Weights of a small transformer language model.
Architecture: rotary positions, no biases in attention or MLP.
Training: a variant of Adam for these matrices, 132M tokens, 4032 steps.
Each number is 128 + 24 x the weight over its row's rms, rounded and kept within 0 to 255. Layers, rows and columns count from 0. The size above them is the row's rms in percent of the matrix's.

# layer 7 MLP up, 1152x192, rms 0.0773, rows 614-648, columns 0-63
size [104  89  95 102 103 103 101 104 108 101  92 103  95 102  95  98 105 109 102  84 100  97  98  99 101  95  95 100  99  93  97  95 102  98  91]
[[152 138 154 149 104 166 138 142 142 124 121 130 108 113 141 134  92 131 139 150 141 139 154 154 117 131  92 155 121  79 118 151  88 117 107 145 170 147 116 127 103 120 120 151  96 148  84 100 165 121 113 135 172 106 150 125 125 121 114 168 135  71 130 138]
 [104 110  80 156 135 139 135  79  83 125 133 135 100 138  86 155 174 168 110 128 131 141  98 128 137 138 125 115 118  75 131 143 147 147 158 127 142 147 129 118  82 145 165 104 159 156 119 118 122 146 147 106 138 117 189 138 117 156 143 135 104  97 159 122]
 [119 120 108 124 133 134 112 137 129 170 172 150 144 109 158 163 144 120 151 122 108 125 149 132 153 189 148  98 136 128  96 117 130 131  72 123 167 171 142 137 168 116 154 148 120 165 166 124 148 102 131 118  73  75 135 137 149 143 133 131 170  90 114 147]
 [131 134  97 141 138 149 128 109  95 153  99 116 119 136 146 156 141  95 106 114 111 123 125 112 154 101 131 129 113 100 122  96 109 177 176 155 109 177 159 160 146 109 101 117 145 150 132 113 120  86 144 173 122  90 143 167 135 172 123 123  87 172 120 114]
 [111 138 106 150 132 124  98 121 115 142 165 151 200  93 119 127 150 139 140 126 133 123 148 122 199 129 125 111 128 129 130 113 144 154 158 132 137 130  99 120 131 123 141 168 114 147 111 129 166 136 130 161 113 169 157 108 123 106 149 104 117 155 178 109]
 [156  93 145  90 167 125 155 154 152 119  93 113 100 118 120 114 122 120 140 130 114 109 164 114 137 141 120 144 197 161 102 119 124 128  92 123 132 125 109 133 152  99 113 106 148  90 113 151 145 114 121 136 153 179 130 119 140 126 147 138 119 132 132 154]
 [101 119 124  83 157  96 100 182 143 121 143 129  95 119  96 106 100 118  98 117 119 134 125  93  94  95 147  87 138 149 113 118 109  95 149 128  88 131 154  96 132 119 116 106 183 139 135 148 155 112 152 154 122 136  89 179 120 160 160 152 100 123 130  74]
 [ 91 113  90 137 126 137 163 147 129  70 144 114 142 114 127 164 137 134 110 140 139 124 148 152 146 149 101 112 105 133 137 174 118  99 124 133 122 112 109 124 107 105 110 132 163 120 113 110 115  92 119  71 153  81 140 129 121 105 113 137 137  60 135 144]
 [118 127 123 122 124 110 112  89 143 129 115 138 137 102 113 118  74 131 140 122 131 125 156 165  89 105 141 115 111 147  96 161 118 157 172 132 126 128 100 120 120 120 141 116 132 125 131  95 126 152 130 122 125 121 179 119 171 133 130 122 159 127  95  98]
 [140 129 172 112  82  94 102 147 106 164 119 110 114 145 114 113 139 172  90 130 142 151 167  87 127 137 152 150 108 133 137 133 115 102 119 126 132 150 170 114 139 136 143 109 148 155 159  98 131 103 172 146 124  73 149 150 108 156 128 107 104 128 124 163]
 [126  84 142 145 131 116 143 143 134 155 118 136 113  92 171 143  99 157 139 105 131  99 163 152  85  58 115 137  97 100 132 119 145 118 133 114 155 101 158 128 132 116 142 115 130 126 155 156 116 139  66 121 156 138 116 109 118 126 140 129 112 132 111 133]
 [119 108 151 149 121 150 108 125 168 115 109 126 151 124 135 154 111 139 159  93 169 122 107  95 123 154 140 137 135 121 147 162 163 113 110 171 156 113 131 133 118 136 141 122 135 142 108 124 142 118 117 121 134 118  96 127 146 138 177 124 151 137 149 137]
 [ 90 139 102 100 123  97 118  87 139 145 117 123 118 133 109 152 119 134 107 152 132 140 138 111 104  96 154 136  95 122 119 153 120 151 144 133 126 131 127 104 159 107 145 154 106 136 136 137 129  91 141 183 125 132  83 149 134 117 125 129 138 140 101  56]
 [129 128 110 130 130 165  98 134 121 150 148 118 132 149 137 109 143 122 117 102 103 146 128 120 121 126  67 158 136 131 123 119 121 122 166 123 107 153 152 113 103 124 157 102  96 114  99 130 105 124 156 138 158  85 127 127 164 109 114 132  82 159 113 108]
 [134  94 108 112 114 146 110 104  96 156 155 161 124 108 135 130 133 142 156 157  76 125 134 159 165 103 153 152 144 102 109 103 112 151 119 126 149  92 101 119 131 128 162 121  80 149 130 119 111 165 128 138  94 128 173 145 148 130 148 142 150 122 133 140]
 [105  82 146 135 172 112 142  95 116 137 138 133  96 162 143 129 119 131 118 108 124 166 120 130 145 168 161 118 125 121 138  95 115 126 106 137 115 149 119 113 143 117 172 200 135 114 153 118 145 118 143 148 158 128 158 115 146 107 126 142  89 153 181 141]
 [156 134 138 118 112  99 160 135 122 146 111 149 109 126 118 128 115 129 129 151 131 102 149 125 111 170  89 147 118 157 125  86 119 126 128 138 104 123 120 152 182 145 131  95 118 144 109 139  96 146 118 167 118 168 146 110 171 143 122 101 175 151 101 105]
 [116  67 149 127 110 146 109 102 148 132 122 130 119 134 128 150 170 132 151 145 156 123 107  88 137 121 126 127  86  96  99 105 102 123  63 153 135 135 105 115 125 101 125 103 115 105 106 121 137 165 154 118 154 151 166 131  98 162 152 142 103 135 180 144]
 [185 140 111 168 113 128 135 118 105 152 119 127 148 159 158 128 120 129 101 135 115 116 130 150 105 133 127 140 167 131 119 133 131 134 120 143 143 131 137 173 122 103 150 167 138 124 115 121 125 142 139 135 112  99 123 101 144 106 134 148 101 135 148 124]
 [133 119  74 101 131 116  99 102 133 133 122  95 127 123 136 135 110 140 145 100 125 167 100  91 109 122  74 120 107  88 128 116 133 146 146 163 136 156 174 148 113 106 104 102 131 102 135 127 113 157 114  94 118 112 153 119 116 148 127 122 152 121 122 132]
 [133 142 109 110  98  97 153 114 118 106 141 130 131 129 114  89 138 120 116 124 141  73 149 129 134 119 174 128 133 130 170 143 150 114 130 125  87 141 126 148 135 146 106  78 159  97 127 132 127 148 142 107 151 111  47  84 148 170 157 138 152 147 127 134]
 [147 124 136 121  98 107 141 104 109 154 157 104 158 142 159 154 125 136 146 112 149 142 156 117 126 118 153 113 120 141  99 138 116 141 145 173 142 146 166 117  88 122 153 116 132  96 121 108 112 156 154 144  69 135 112 125 122  99 155  70 136 107  75 113]
 [157 129 161 140 124 130 147 132 148 118 132 142 207 111 157  94 131 155 103  93 150  95 105 129 149 112 108  85 150 146  88 170 120 122 123  96 142 128 115 117 109 127 135  99 152 138 166 110 148 131 110  96 142 133 161 144 169 154 159 109 130  84 113 133]
 [148 143 121 132 159 147 150  98 184 111 118 151 104 192 108 133 146 130 143 132 157 131 129 152 165 112 135 137 128 123 132 135  62 117 108 101 111 133 121 106 112 120 158 116 127 104 141 120 156 128 108 121 170 105 136 149 152 139 103  97 121 130 133 140]
 [161 121 125  77 120 148 162 165 138 111 132 103 137 133 143 102 122 113 134 112 101 101 142  96 142 131 120 156 153 152 114  98 110 105 168 140 101 142 175 156 163 131 101 119 144  88 111 110 132 183 128 132 131 130 118 168 105 145 156 129 152 117 157  90]
 [125 148 159 108 156 145 137 137 107 165 102 133 158 110 105 137 105 156 114 143 107 119  92 123 132 126 160 148 125 129  78  82  91 152  99 142 140 114 136 138 162 130 105 136 134 189 135 138 138 174 180 162 113 156 143 137 144 166 104 145 164 146 114 118]
 [190 127 154 109 112 133 110 116  91 142 123 136 118 160 124 116 143 163 125 163  98  87 107  75 151 135  89 115 118 126  86 127 116 126 125 110 133 127 126 118 146 139 148 121 143 133 102 151 116 133 118 100  91 137 109 148 130 196 160 149 114 129  92 134]
 [132  70 153 135 144  90 109 170 122 137 163 141 143 102 138 134  84 157 137 110 144 110 128 122 147 136 137  98 106 117 142 122 112  90  98 143 113 122 153 123 132  99 124 121 126 123 124 100 131  98  90 112 109  91 190 132  95 170 137 137 182 168 153 121]
 [ 86 163 124 162 130 139 123 120 141 142 147 124  88 132 106 125 152 145 117 125 189 169 223 117 119 118 144 161 152  69 133 142 140 166 119 128 104 127 125 112 170 162 105 129 126 116 141 144 136  79 143 142 163 124 140 117 193 155 147 142 111 137 148 107]
 [111 151 142 122 136 135 102 116 150  73 109 124 133 161  99 132 115 105 117 135 132 127 117 119 111 131 132 172 108 121  88 151 129 174 128 124 100  99 111 124 149 144 144 100  63 115 166 129 126  67 169 156 110 158 115 107 140 160 129 147 129  95  68 123]
 [160 169 141 176 156 142 145  68 139 146 143 116  95 116 118 142 135 139 106 197 118 140 168 128 142 148 167 147 131  80 149 102 101 182 151 113 115 114 108 144 143 100 111 135 139 157 112 121 133 130 151 101 144 173 136  66 143 177 131 109 144 145 119 131]
 [178 102 106  90 107  73  82 150 127 128 177 119 118 160 112  94 106 154 107  97 104 145 146 126 119  94 140 101 123 135 137 142  99  88 136 122 138 120  94 148  87 144 124 116 145 118 129 136  89 121 122 159 106 186 144 137 136 141 149 103 124 133 141 139]
 [101  83 146 123  97 135 111 173  97 144 146 154  96 113 105 123 144 151 130 116 127 123 128 184 113  92 138 149  83  93 121 126 144 121 112 139 150 149 127 140 114 144  93 151 163 142 141 122 141 121 138 116 142 107 130 169 120 137  95 123 107 151 135 111]
 [100 101 134 119 136 147 170 142 113  69  62 117 106 131 133 105 118 142 140 137 138 125 145 141 125 126 122 118 160  91 132 129 112 134 124 126 160 111  73 128 107 141 138 153 173 121 144 127 102 155 133 112 138 156 172  94 103 110  91 117 120 106 136 106]
 [128 106 114 133 119 150  75 125 114 120 128 133 127 119 175 119 148  90 153 141  95 132 115  89 133 137 119 108 155 103  71 124 156 106 133 137  94  64 117 124 135  97 142 127 157 177 161 129 132 109 101 169 141 124 167 115 124 107 144 119 132 149 121 168]]
# layer 7 MLP down (transposed), 1152x192, rms 0.0755, rows 614-648, columns 0-63
size [104  89  94  99 103  99 102 107 106 100  94 102  97  99  96  99 106 106 103  89  96  98  96  94 100  97  96  99  97  97  97  93 100 100  91]
[[134 117 121 140 138 148 114 121  93 121 158 124 103  92 129 161 123 118  91 130 112 113 146 157 165 144 134  95 133  88 126 151 152 135 149 122 148 147 127 144 140 128 116 106 140 149 125 110 138 150 137 116 145 166 128 192 107  83  97 119 147 100 130 157]
 [115 152 103 109 123 146 148 109 117 145 149 117 164 114 142 158 131 125 170 148  93 129 123 110  96  96 122 143 149 117 175 177 106 126 111 143 147 150 125 115 120 164 153 149 153  98 119 141 101 182 148 122 163 187 127  86 149 106 148 134 134 192 121 105]
 [118 120 107  88 139 154 142  67 130 129 124 135  95 106 141 147 117 135  91 131 112 129 148 152 111 140 136 144  95 130 139 130  81 127 105 136 128 110  82  95  92 124 157 146 125 135 135 135  64 124 107 124 121 100 128 102 109 111  97 157 131 155 110 106]
 [122 120 153 116 135 127 116 140 115 111 159 152 162 117 138 155 135  90 143 151 114 145  83  96 130 125 114 141 129 120 103 131 128 132 134 110 207 154 170 132 144 112 134 134 119 113 118 158 122 131 167 144 120 121 136 131 134 162 128 121  88 163  98  78]
 [103 188 173 120 156 129 107 129 128  96 109 131 155 123 142 134 118 134 112 105 143 160  81 131 113 129 121  92 112 153 114 110  88 123 112 142 108 112 104 139 149 125 127 105 107 159 111 146 137 128 181 141 143 116 115 138  54 140 138 112 169  95 104 118]
 [167 143 140 121 105 138 145 150  91 135  93 156  90 146 120 124 139 123 111 109 144 143 114 111 110 158 135 152 180 114 145 149 104 107 109 127 159 100 125  83 112 146  92  98 147 124 131 115 115 158 128 120 117 128 135 125 144 123 140  97 106 117 114 164]
 [134 132 106 146 122 128 169 149 108 110 121 129 112 104 118 123  85 123 123  93 112 132 136 142 110  99 161 136 162 125 147 121  87 128 128 145  64  98 159 138 179 114  94 114 130 110 116 140 120 122 123 127 120 131 114  91 158 168 156 106 136 145 129 121]
 [145 139 111 118 140 106  93 128 112 132 122 112 110 126 157 133 152 110 150 150 116 139 126 111 130 108 130 127 107 137 105 133 131 124 155 117 144 122 147 137 143 139 151 134 135 165 155  99 148 110 141 112 119 158 146  99 111 206 101 123 101 117 149 164]
 [197  86 123 139  85 103 124 140 146 114 102  84 132 131 152 147 123 162 143 146 140 135 101  80 154 127  98 138 147 131 119 152 135 134 131 153 135 126 123 147 154 138 105 113 127 141 108 159 142 106 127 155 131 118 112 141 120 150 136 153 132 134 141 125]
 [121 133 125 112 107 115 138 138 150 143 159 111 140 124 136 131 145 131 109 116 117 115 136 148 146  81 148 143 135 151 125 134  92  91 145 156  91 121  90 144  87 107 137 146 126 166 132 142 152  92  97 114 120 146 118 128 114 131 149 136  91 120 102 151]
 [131 107 111 151 154 151 141 102 143 134  87 135 120 123 138 142 153 167 125 123 107  99  98 107 138 162 146 141 127 142 136 141 175 182 127  83 141 148 102  98 166 141  84 125 112 160 145 104 113  96 115 130 134 152  91 118  95  94 145  89 134 135 147 146]
 [153 155 137 136 140 143 159 128 155 113 102 136 148 136 144 150 148 114 160 127 103 139 140 163 120 139 112  95 134 139 149 130 172  95 166 128 131 132 155 111 121 138 183 123 136 142 148 132  84  92  98 116 178 118  89  81 169 147 131 159 113 113 105 170]
 [119 115 137  92 136 124 178 133 105 110 130 169 169 135 111 126 125 123 142 191 108 163 132 175 113 145 130 134 121 154 106 152 138 143 127 133 123 161 127 153 106 107 141 218 112 131 176 132 134 107 121 121 144 106  99  97 119 150 123 174 112 107 178 161]
 [ 79 102 141 140 118 136 167 159  99 110 162  82 126 141 140 119 158 136 150 146 110 109 118 123 138  92 147 105 110 124 132 123 144  82  82 197 106 146 105 190  84 117 116 105 133 128 146 142 150 118 124 163  94 146 128 180 130 142 138 122  97  97 114 121]
 [ 98 129 106 140  94 119 141 119 112 141 100 127 168 127 163 157  86 123 155 118 138 123 119 132 157 116 156 144 117 100 163 116 125 127 148 132 132 151 102 159 110  89 140 152 137 151 115 158 129 145 147 123 122 152 105 144  70  85  98 140 138 152 146 124]
 [148 132 112 110 124 147 118 159 136 121 118 179 141 138 139 117 131 111 140 126 134 125 137 112  98 130 105 115 112 147 111 117 132 179 136 151 121 133 142 118 120 124 102  98 152 141 133 104 201 125 153 158  98 137 116 119 150 102  89 108 129 122 129 137]
 [134 141 116 138 117  86 124  97 138 155 149 123 155 100 126 150 124 129 152 115 136 152 134 188 146  93 115 147 104 157 116 111  90 177 144 129 149 161 123 145 155 152 143 127 123 138 112 111 137 154 189 139 151 126 122 120 162 142 182 113 126 143 153 142]
 [173 167 134 122 131 103 160 139 129 136 152 127 119 101 150  97 128 135 113 134 183  98 162 132 140 131 136 159 135 103 142 155 151 156 152  89 118  97 104 108  81 154 122 170 159 131 125  74 190 102 142 109 150 128 155 149 167 154 147 151  96 148  78 136]
 [129 117 134 134 123 137 156 155 107 154 157 162 142 160 137 163 177 171 143 119 139 123 140 120 121 133 142 124 117  79 150 141  92 131 121  75 126 130 130 134 141  85 109 116 171 130 124 117 155 108 159 159 105  99 130 169 154  86 104 199 201 185 109 138]
 [108 113 112 150 103 111  79 113  99 115 169 145 146 110  89 161  75 131 113 133 103 148 119 139 111 113 110 120 115 116 121 123 107 146 137 142 144 147 133 146  84 122 129 171 118 124 123 145 104 112 130 109 156 116 155 121 118  67 161 140 150 118 127 160]
 [174 155  85 147 144 155 120 154 107 114 119  90 122 109  93 137 111 142 148 138 130 145 121  82 130 139 149 120 185  79 117 173 107  77 159 146 144 102 119  95 130 135 134 132 168  82  98 114  89 130 148  84 127 113 149 164 135 137 105 150 104 135 120 116]
 [189 138 134  88 139 150  97 147 112 150 149  97  81 156 112 145 152 152 156 132 115 109  86 166 148 140 115 153 151 126 108 106 133 167 115 149 134 130  81 111 128  99 142 116 127 140 118 139 113 144 122 170 161 132  87 132 111 102 130 143 137 153 135 127]
 [ 96 119 155 166 114 149 119 132  86 128 162  81 140 115 129 145  99 122 173 121 159 112  91 179 139 180  80 128 130 104 126 161 139 138 108 136 157 116 113 129 123 143 139 120 146 150 125 147 104 130 129 132  98 128 151 126 159 140 150  75 112 184 140  87]
 [121 145 127 125 129 125 134 135 138  97 134 124 151 137 113 118 145 150 111 125 102 147 146 137 142 147 157 125 121  97 134  95 102 116 191  86 123 167 118  83 100 128 128 149 133 106 125 148 168 152  98 115  80 158 136  96 109 140 139  87  82 167 164 139]
 [141 139 152  82  98 144 153 141 110 138 159 138 125 109 176 138 105 104 147 125 158 130  97 163 123 171 131 131 155 148 139 119 161  91 140 123 107 176 139 113 112 127 149  99 151  95 104  92 114  87 121  79 119 119 129 122 219 147 107 111 141 160 129 147]
 [110 135 123 126 136 155 155 146 116 128 139 134 101 139 123 148 170 100 137 134 149  81 139 132 126 105  75 138 140 101 128 121 102  98 126 132 171 134 170 151 145 116 140 142 148 123 126 104 163 121 101 109 100 116 163 112 132 152 117 158 107 143 150 156]
 [124 115  93 110 124  77 139 158 112 119 144 135 150 155 172 129 130 125 116 152 159  97 159 119 110 112 114 121  71 118 124 121 113 140 138 116 100 164 123 107 128  85  97 139 115 117 131 137 133 166 156 104 142  75 137 117 105 135 127 150 131 143  86 131]
 [186 128 130 122 135 139 145 127 118 124 112 130 123 133 148  91 144 125 120 173 156 120 119 127 140 107 166  98 146 158 135 158 108 137 164 125 109 143 118  87 149 147 121  85 142 141 119 101 145 145 145 101 159 137 102 135 106  98 112 119 141 119  90 100]
 [116 128 138 106 130  76 130 107 173  77 109 135 116 110 111 122 127 134 115 145 149  93  88 101 115 138  75 144 158 140 173 127 115  93 121 137 129 138 121  86 121  86 146 146 154 110 145 124 112 167 117 104 128 170 137 111  70 169 149 128 147 120 147 105]
 [108 165 136 124 135 117 131 144 163 127 110 146 181 171 157 118  99 128 101 134 135 158 102 109 139 161  91 112 115 100 128 139 151  92 139 170 119 122 135 128 172  99 103  84  91  94 120 112 125 148 154 140 144 120 110  93  88 125 139 164 139 125  71 137]
 [115 120 116 134 145 161 140 152 137 138  99  97 114 150 160 124 167 108 149  99 146  98  80 133  74 160 149 141 125 109  83 133 146 122 135 142  96 145 152 167 107 128 153 112 132 150 100 138 134 103 105 159 163 154 109 111 139 169 135 168 146 136 139 123]
 [109 155 128  86 112 111 108 152 122 145 147 164 148 121 120 164 147 149 144 178 108 132 161 131  93 139 134 123 150 133 114 112 125 140  89 162 119 126  78 114 162 128 145  78 139  80 100 118 133 170 151 130 163  89 134  86 115 154 116 160 129 102 102 119]
 [111 109 110 129 112 129  95 144 101 108 117 111  88 122 148 106 134 167 136 125  99 107 125 148 136  90 125 148 119  97 121 149  95  76 150 118 124 130 112 154 156 138 114 128 137 139 163 132 115  74  93 121  84 140 153 144 138 102 134 143 121 147 162 127]
 [120 117 131 115  83 143  93 141  95 133 121 141 104  99 162 139 201 126 138 159 134 108 161 126 151 163 103 118 150 155 171 116 115  81 143 120 121 157 143 161 161 107 146  72  74 151 118 101 113 130 106 180 107 146 121 146 166 117 127 103 162 164  93 104]
 [122 132 132  99 105 151 129 156 154 112  94  74 171 125 149 160 161 142 107 120  86 152 104 127 100 127 124 105 145 157 121 126 112 157 133 119 102 152 126 154 133 148  87  59 139 163 101 160 152 107 141 176  91 145 141 142 106 128 154 169 151 154 141 121]]
# layer 7 MLP gate, 1152x192, rms 0.0834, rows 615-649, columns 0-63
size [ 89  91 104 111  93  92 104 109 100  94 103  91  96 102 100 102 110 108 104 108  96 101  85 100  94 101 101  89  97  93  94  98  97  95 101]
[[114  86 118 154 144 131 162 129 118 130 107  84 119 105 124  97 124 128 122  86 116 123 132  88 129 145 138 142 140 115  68 128 125 124 119  99 145 131 153 126  95 177 128  68 145 176 106  89 127 136  90  96  76 138 109 135 151 142  94 107 129 108 177 109]
 [141  91 100 161 137 141 133 121 134  98 150 139 129 156 150 155 176 147 127 137 162 117 142 136 139 156 152 129 122 128 150 137 122 136 100 100 120  98 117 143 116 142 172 145 107 138 119 104 100 127 139 141 135  67 137 127  98 115 115 140 156 122 113 117]
 [168 106 171 119 117 123 145 184 150 134  98 136 144 136 119 108 142 122 129 126 148 162  97 104  92 115 124 104 114 149 120 117 108 139 128 127 121 114 154 118 150 110 108 135 135 133 111 119 131 139 155 133 112 155 144 188  94 140 140  97 179 101 157 110]
 [141 112  92 155 172 154 155 102 125 142 155 134 133 148 109 120 167 135 174 123 136  81 161 114 170 161  88 121 171 123 130 129 102 109 136 116 155 133 141 119 102 145 135 142 139 123 134 113 124 116 139 139 125 109 135  95  76  97  67 137  87 114 113  96]
 [115  94 117 141 159 130 164 117 145 143 125  97 158 110 145 100 130 109 126 129 130 123 198 151 118 147 145 134 146 126 147 133 130  89 103 121 152 139 114 134 116 107 128 165 157 141 122 122  98 161 125 160 128 161 141 135 146 128 118 100 104 160 141 120]
 [141 153 123 138  85 138 140 121 123 160 123 160 100 126 109 118 149 144 113 146 118 142 133 167 172 129 123 151 124 126 134 142 131 117 118 134 162 122 151 125 123 154 117 141  81 115 109 111 147 104 103 138 166 142 167 121 139  99 136 142 172 168  66 163]
 [ 79 128 110 163 130 113 185  81 138 146 152 130 119 106 134 114 148 118 145 151 136 131 152 170 148 152 149 110 118 132 115 169 154 101 119 155 102 122 165 142 123 123 158 148 119 122 108  98 157 125  91  83  98  97 141 121 126 125 127 160 138 141 154 118]
 [136  90 112 111  90 102 146 131 133 159 183 141 120 132 121 140 156 100 123 111 131 104 149 116 118 151 138  98 102 163 129 139  79 106 170 110 148 145 124 119 141 121 146  85 131  90 143 140 116  98 120 106 102 126 127 145 135 118  96 124 115 125 121 121]
 [155  89 135 135 128 150 120 174 165  85 114 171 113 119  87  91 133  92 123 147 155 113 127 139 100 127 117 133 117 171 123 115 135 148 129 105 110 101 131 127 154 138 112 132 130 111 102 164 119 145 117 120  82 108 151  88 139 123 134 171 152 140 119 113]
 [195 136 101  88 143  97 109 125 147 154 134 124  85 126 150 129 166 118 122 159 118 117 153 118 143 158 138  92 137 162 132 158 123 120  71 143 180 145 177 174 106 134 161 130 131 144  98  97 115 112  86 110 144 126 106 123 128 152 122 165 120 139 144 141]
 [134 149 126 195 110  98 135 107 116 140 106 174  88 129 119  91 150 120 136 120 123 114 117  97 104 156 176 147 130 123 144 175 113 114 135 128 112 145 100 135 134 120 151 119 143 114 157 109 148 112 132 103 137 112 113 124  87 142 145 125  81 112 143 120]
 [131  87 111 138 117 139 164 105 120 120 137 117 113 132 133  93 157 147 128 141  97 142 101 126 129 151  71 131 169 116 107 129 136 127 117 129  76 146 156 114 124 158 131  92 131 113 143 121 139  94 130 125 166 143 134 133 127 172 126 135 113 136 140 142]
 [126  97  90 103 130 141 109 118 108 127 105 124 106 126 109 147 116 130  99 109 131 156 169 122 129 115 160 133 119 145 160 175 126 133 123 143 176 138 107 124 123 130 122  98 111  85 115 142  95 126 135 127 108  90 110  62 130 157 110 174 119  82 110 134]
 [111 121 145  77 133  76 142 123 146 148 139 165  91 126 138 120 198 143 193 121 139 143 144 139 135 152 139 113 143 109 130 159 145 154 149 120  99 139 120 106 161 143 104 124 153 130 166  97 138 122 141 135 114 160  96  86 143 134 134 146 144 108 101 106]
 [137 124 110  76 147 125 128 166 132 120 132  76 138 142 112 121 124 124 144 136 155 133 162 132 133 112  71 108 122 170 120 136 132 130 128 117 126 107 165 138 118 128 111 101 130 110 156  94 137 144 122  98 115 129 121  92  98 135 122 148 141  69 139 153]
 [120 119 125 148 110 170 127 108 132 100  93 151 142 143 128 139  96 127  87 127 159 159 107 122 118 167 137 114 179 105 156 157 136  77 140 120 107 129 144 135  92 140 128 154 149 115 160 181 130  83 119 112  94 126 118 180  83 115 122 179 110 152 110 145]
 [104 104 143  99  88 134 121 130 128 142 113 105 139 121 161 138 166 107 149 151 124 155 123 138 135 154 131 129 121 156 138  91 119  88 132 105 140 113 132 133 168 133 117  56  86  77 134 160 117 113  78 146 132 129 138 158 169 145  96 131 141 126 120 128]
 [134  83 148 115  82 156 127 125 154 114 134 126 176  99 122  69 153 138 157  80 139 137 149  96 136 144 107 119 146 125 118 136 126 118  93  89 113 125 150 119 105 136 105 125 121  97 158 181 141 102 173 127  90 130 111 121 165 104 107 163 156 101  56 129]
 [107 135 105 116 144 145 135 102 149 124  59 117 136 136 122 109 125 132 139  84 145 114 126 112 142 145 111 137 146 123 106 146 132 109 111 135 134 148 162 119 157 137  99 121 145 115 164 151 140 143 119  90 115 177 143 133 138 175 122 122 154 119 143 110]
 [154 106 151 130  88 138 128 132 124 173 105 174 101 125 137 159 157 104 124 132 140 179 131 108 138 176 115 158 114  79 144 139 139 133 130  95 156 127 154 121 121 172 135 133 158 118 130 129 139 109 119 124 103 140 159 140 137 106 108 126 123  93 127  84]
 [116 143 127 123 122 136 102 114 138 123 132 150 144 133 162 132 178 101 156 144 136 106 133 115 129 139 138 171 152 166 134 144 181 140 147  99 146 113 139 135 154  98 102 104 149 132 146 105 157 185 128 109 127 101 119 136 111 118 160 112 155 123 100 122]
 [109 144 136 128 159 143 137 122 131  97 132 130 116 139 144 130 137 134 145 115 113 147 123 129 138 167 121 130 121 132 141 200 144 145 152 124 141  90  98 159 148 138 130 157 164  66 108 140 123  97 141 124  74 100 145 117 136 134 106 126 145 147 141 137]
 [146 159 102 127 129  94 109 138 125  97 117 128 168 179 158 119 148 126  97 154 134  94 117 147 179 171 145 126 109 116 149 110 132 105 119 100 115 145 126  68 114  98 144 168 158 118 164 139 134 151 133 133 100  86 122 116 106 145 134  97 165 163  95  95]
 [103 160 121 145 153 109 144 166 181 146 156 128 142  97 144 140 171 130 137 105 148 123 175 118 135 127  91 137  97 139 147 127 130 160 110 116 119  80 127 134 149 163 119 118 113 155 174  91 110 145 114 126 127 134  85 127 128 110 105 163 123 117 127 120]
 [138 133 145 123 188 165 124 164 110 151 118 119 102  99 131  77 133 135 163 133 113 108 164 132 148 126 169 129 135 159 134 131 123 157 150 171  97 163  92 138 122 144 160 133 151 123 150 127 131 132 148 102 126 106 139  64 112 132  99 109  97  98 130 102]
 [108  96  68 129  97 158 124  95 120 128 100 150  95 160 104 131 193 120 171 130 118  90 130  89 111 125 151 114 149 132  94 148 108 127 110 140 129 119 125 107 150 131 115 122 106 148 152 150 119 117 144 119  89 154 117 169 139 145 113 140 148 127 102 105]
 [113 138 107 134 126  81 174 133 146 141 100 107  90 116 154 139 149 107 120 104  94 131 172 107 130 137 161  55 158 125 157 145 134 131 161 143 135  86  75 138 150 132 122 130  60 129 112 131 124 133 121 111 125 132 122 108 164 133 129 166 144 136 146 148]
 [111  87 149 152 120  96 133 128 156  68 151 105 173 141 115 105 146 140 123 139 106 134 140 108 105 121 140 161 118 120 152 130 146  90 161 126 143 145 115 110 135 134 125 117 156 136 138 135 127 167 133 156  51 153  83 144 109 146 121  83 148  95  73  96]
 [105 165 144 112 118 131 136 114  93 130  93 132 109 154 128 142 149  99 167 116 124  90 113 128 116 159 126 123 114  56 120 118 111 106 115 151 129 119 168 136 102  92 125 123 141 139 120 131 127 135 133 107  94 106 142 159 125  84  88 134 130 108 130 107]
 [136  98 127 108 147 111 111  92 119 159 144 158 139 123  88 125 118 146 145 133 137 169 174 126 136 129 137  81 141 155 168 154 116  95 150 141 126 126 129  67 120 141  82 139 128 135 168 130 100  82 133 152  83 129  91 107 130 160 122 107 140 137 161 154]
 [123 179  74 157 147 162 123 130 152 149  71 144 145 114  90 155 158  96 153 147 139 132 122  70 131 117 127 146 157 186 114  99 135 106 108 134 148 113 137 111 141 124  89  92 129 163 132 152 146  84 147 117 111 122 116 150 134 129 129 143 125 143 131 110]
 [140  77 138 170  98 165 133 115 142 107 159 164  91 134 139 106 139 184 106  99 115 174 127 131 117 109 129 114 106  85 121 131 105 107 124 114  95 137 159 126  97 131 108 108 117 131 141  95 145 115 134 113 176  79 109 129 159 118 139 119 173 127 161 125]
 [ 96 125 159 124  90 140 152 183 163 115 158 125 127 120 138 129 120 115 115 123 168 134  75 141  99 149 105 176 126 112 124 155 134  97 146 153 120 134 137 164 129 179  93 129 119 143 120 108 112  77 108 132 129 146  81 138 164 138  90 123  89  57 149 156]
 [119 171 153 182 104 107 164 116 102 137 131 118 131 120  87 123 141 117 136 106 122 102 139 198 115 120 130 134 135 157 146 174 140 115 135 102  97 167 124  94 115 156 111 119  86  90 109 127 111 134 149 121 102 158 114 136 107 133 170 153 154 158 140 128]
 [163 151 121 104  96 218 128 158 129 146 145 124 131 116 110 135  84 151 149 118 120 118 141 127  73 128 167 108 143 145  94 129 145 119 137 147 139 152 155 135 103 143 141 144 119 122 144 105 106 117 150 120 131 138  93  90 133 134 103 106 101  85 107 107]]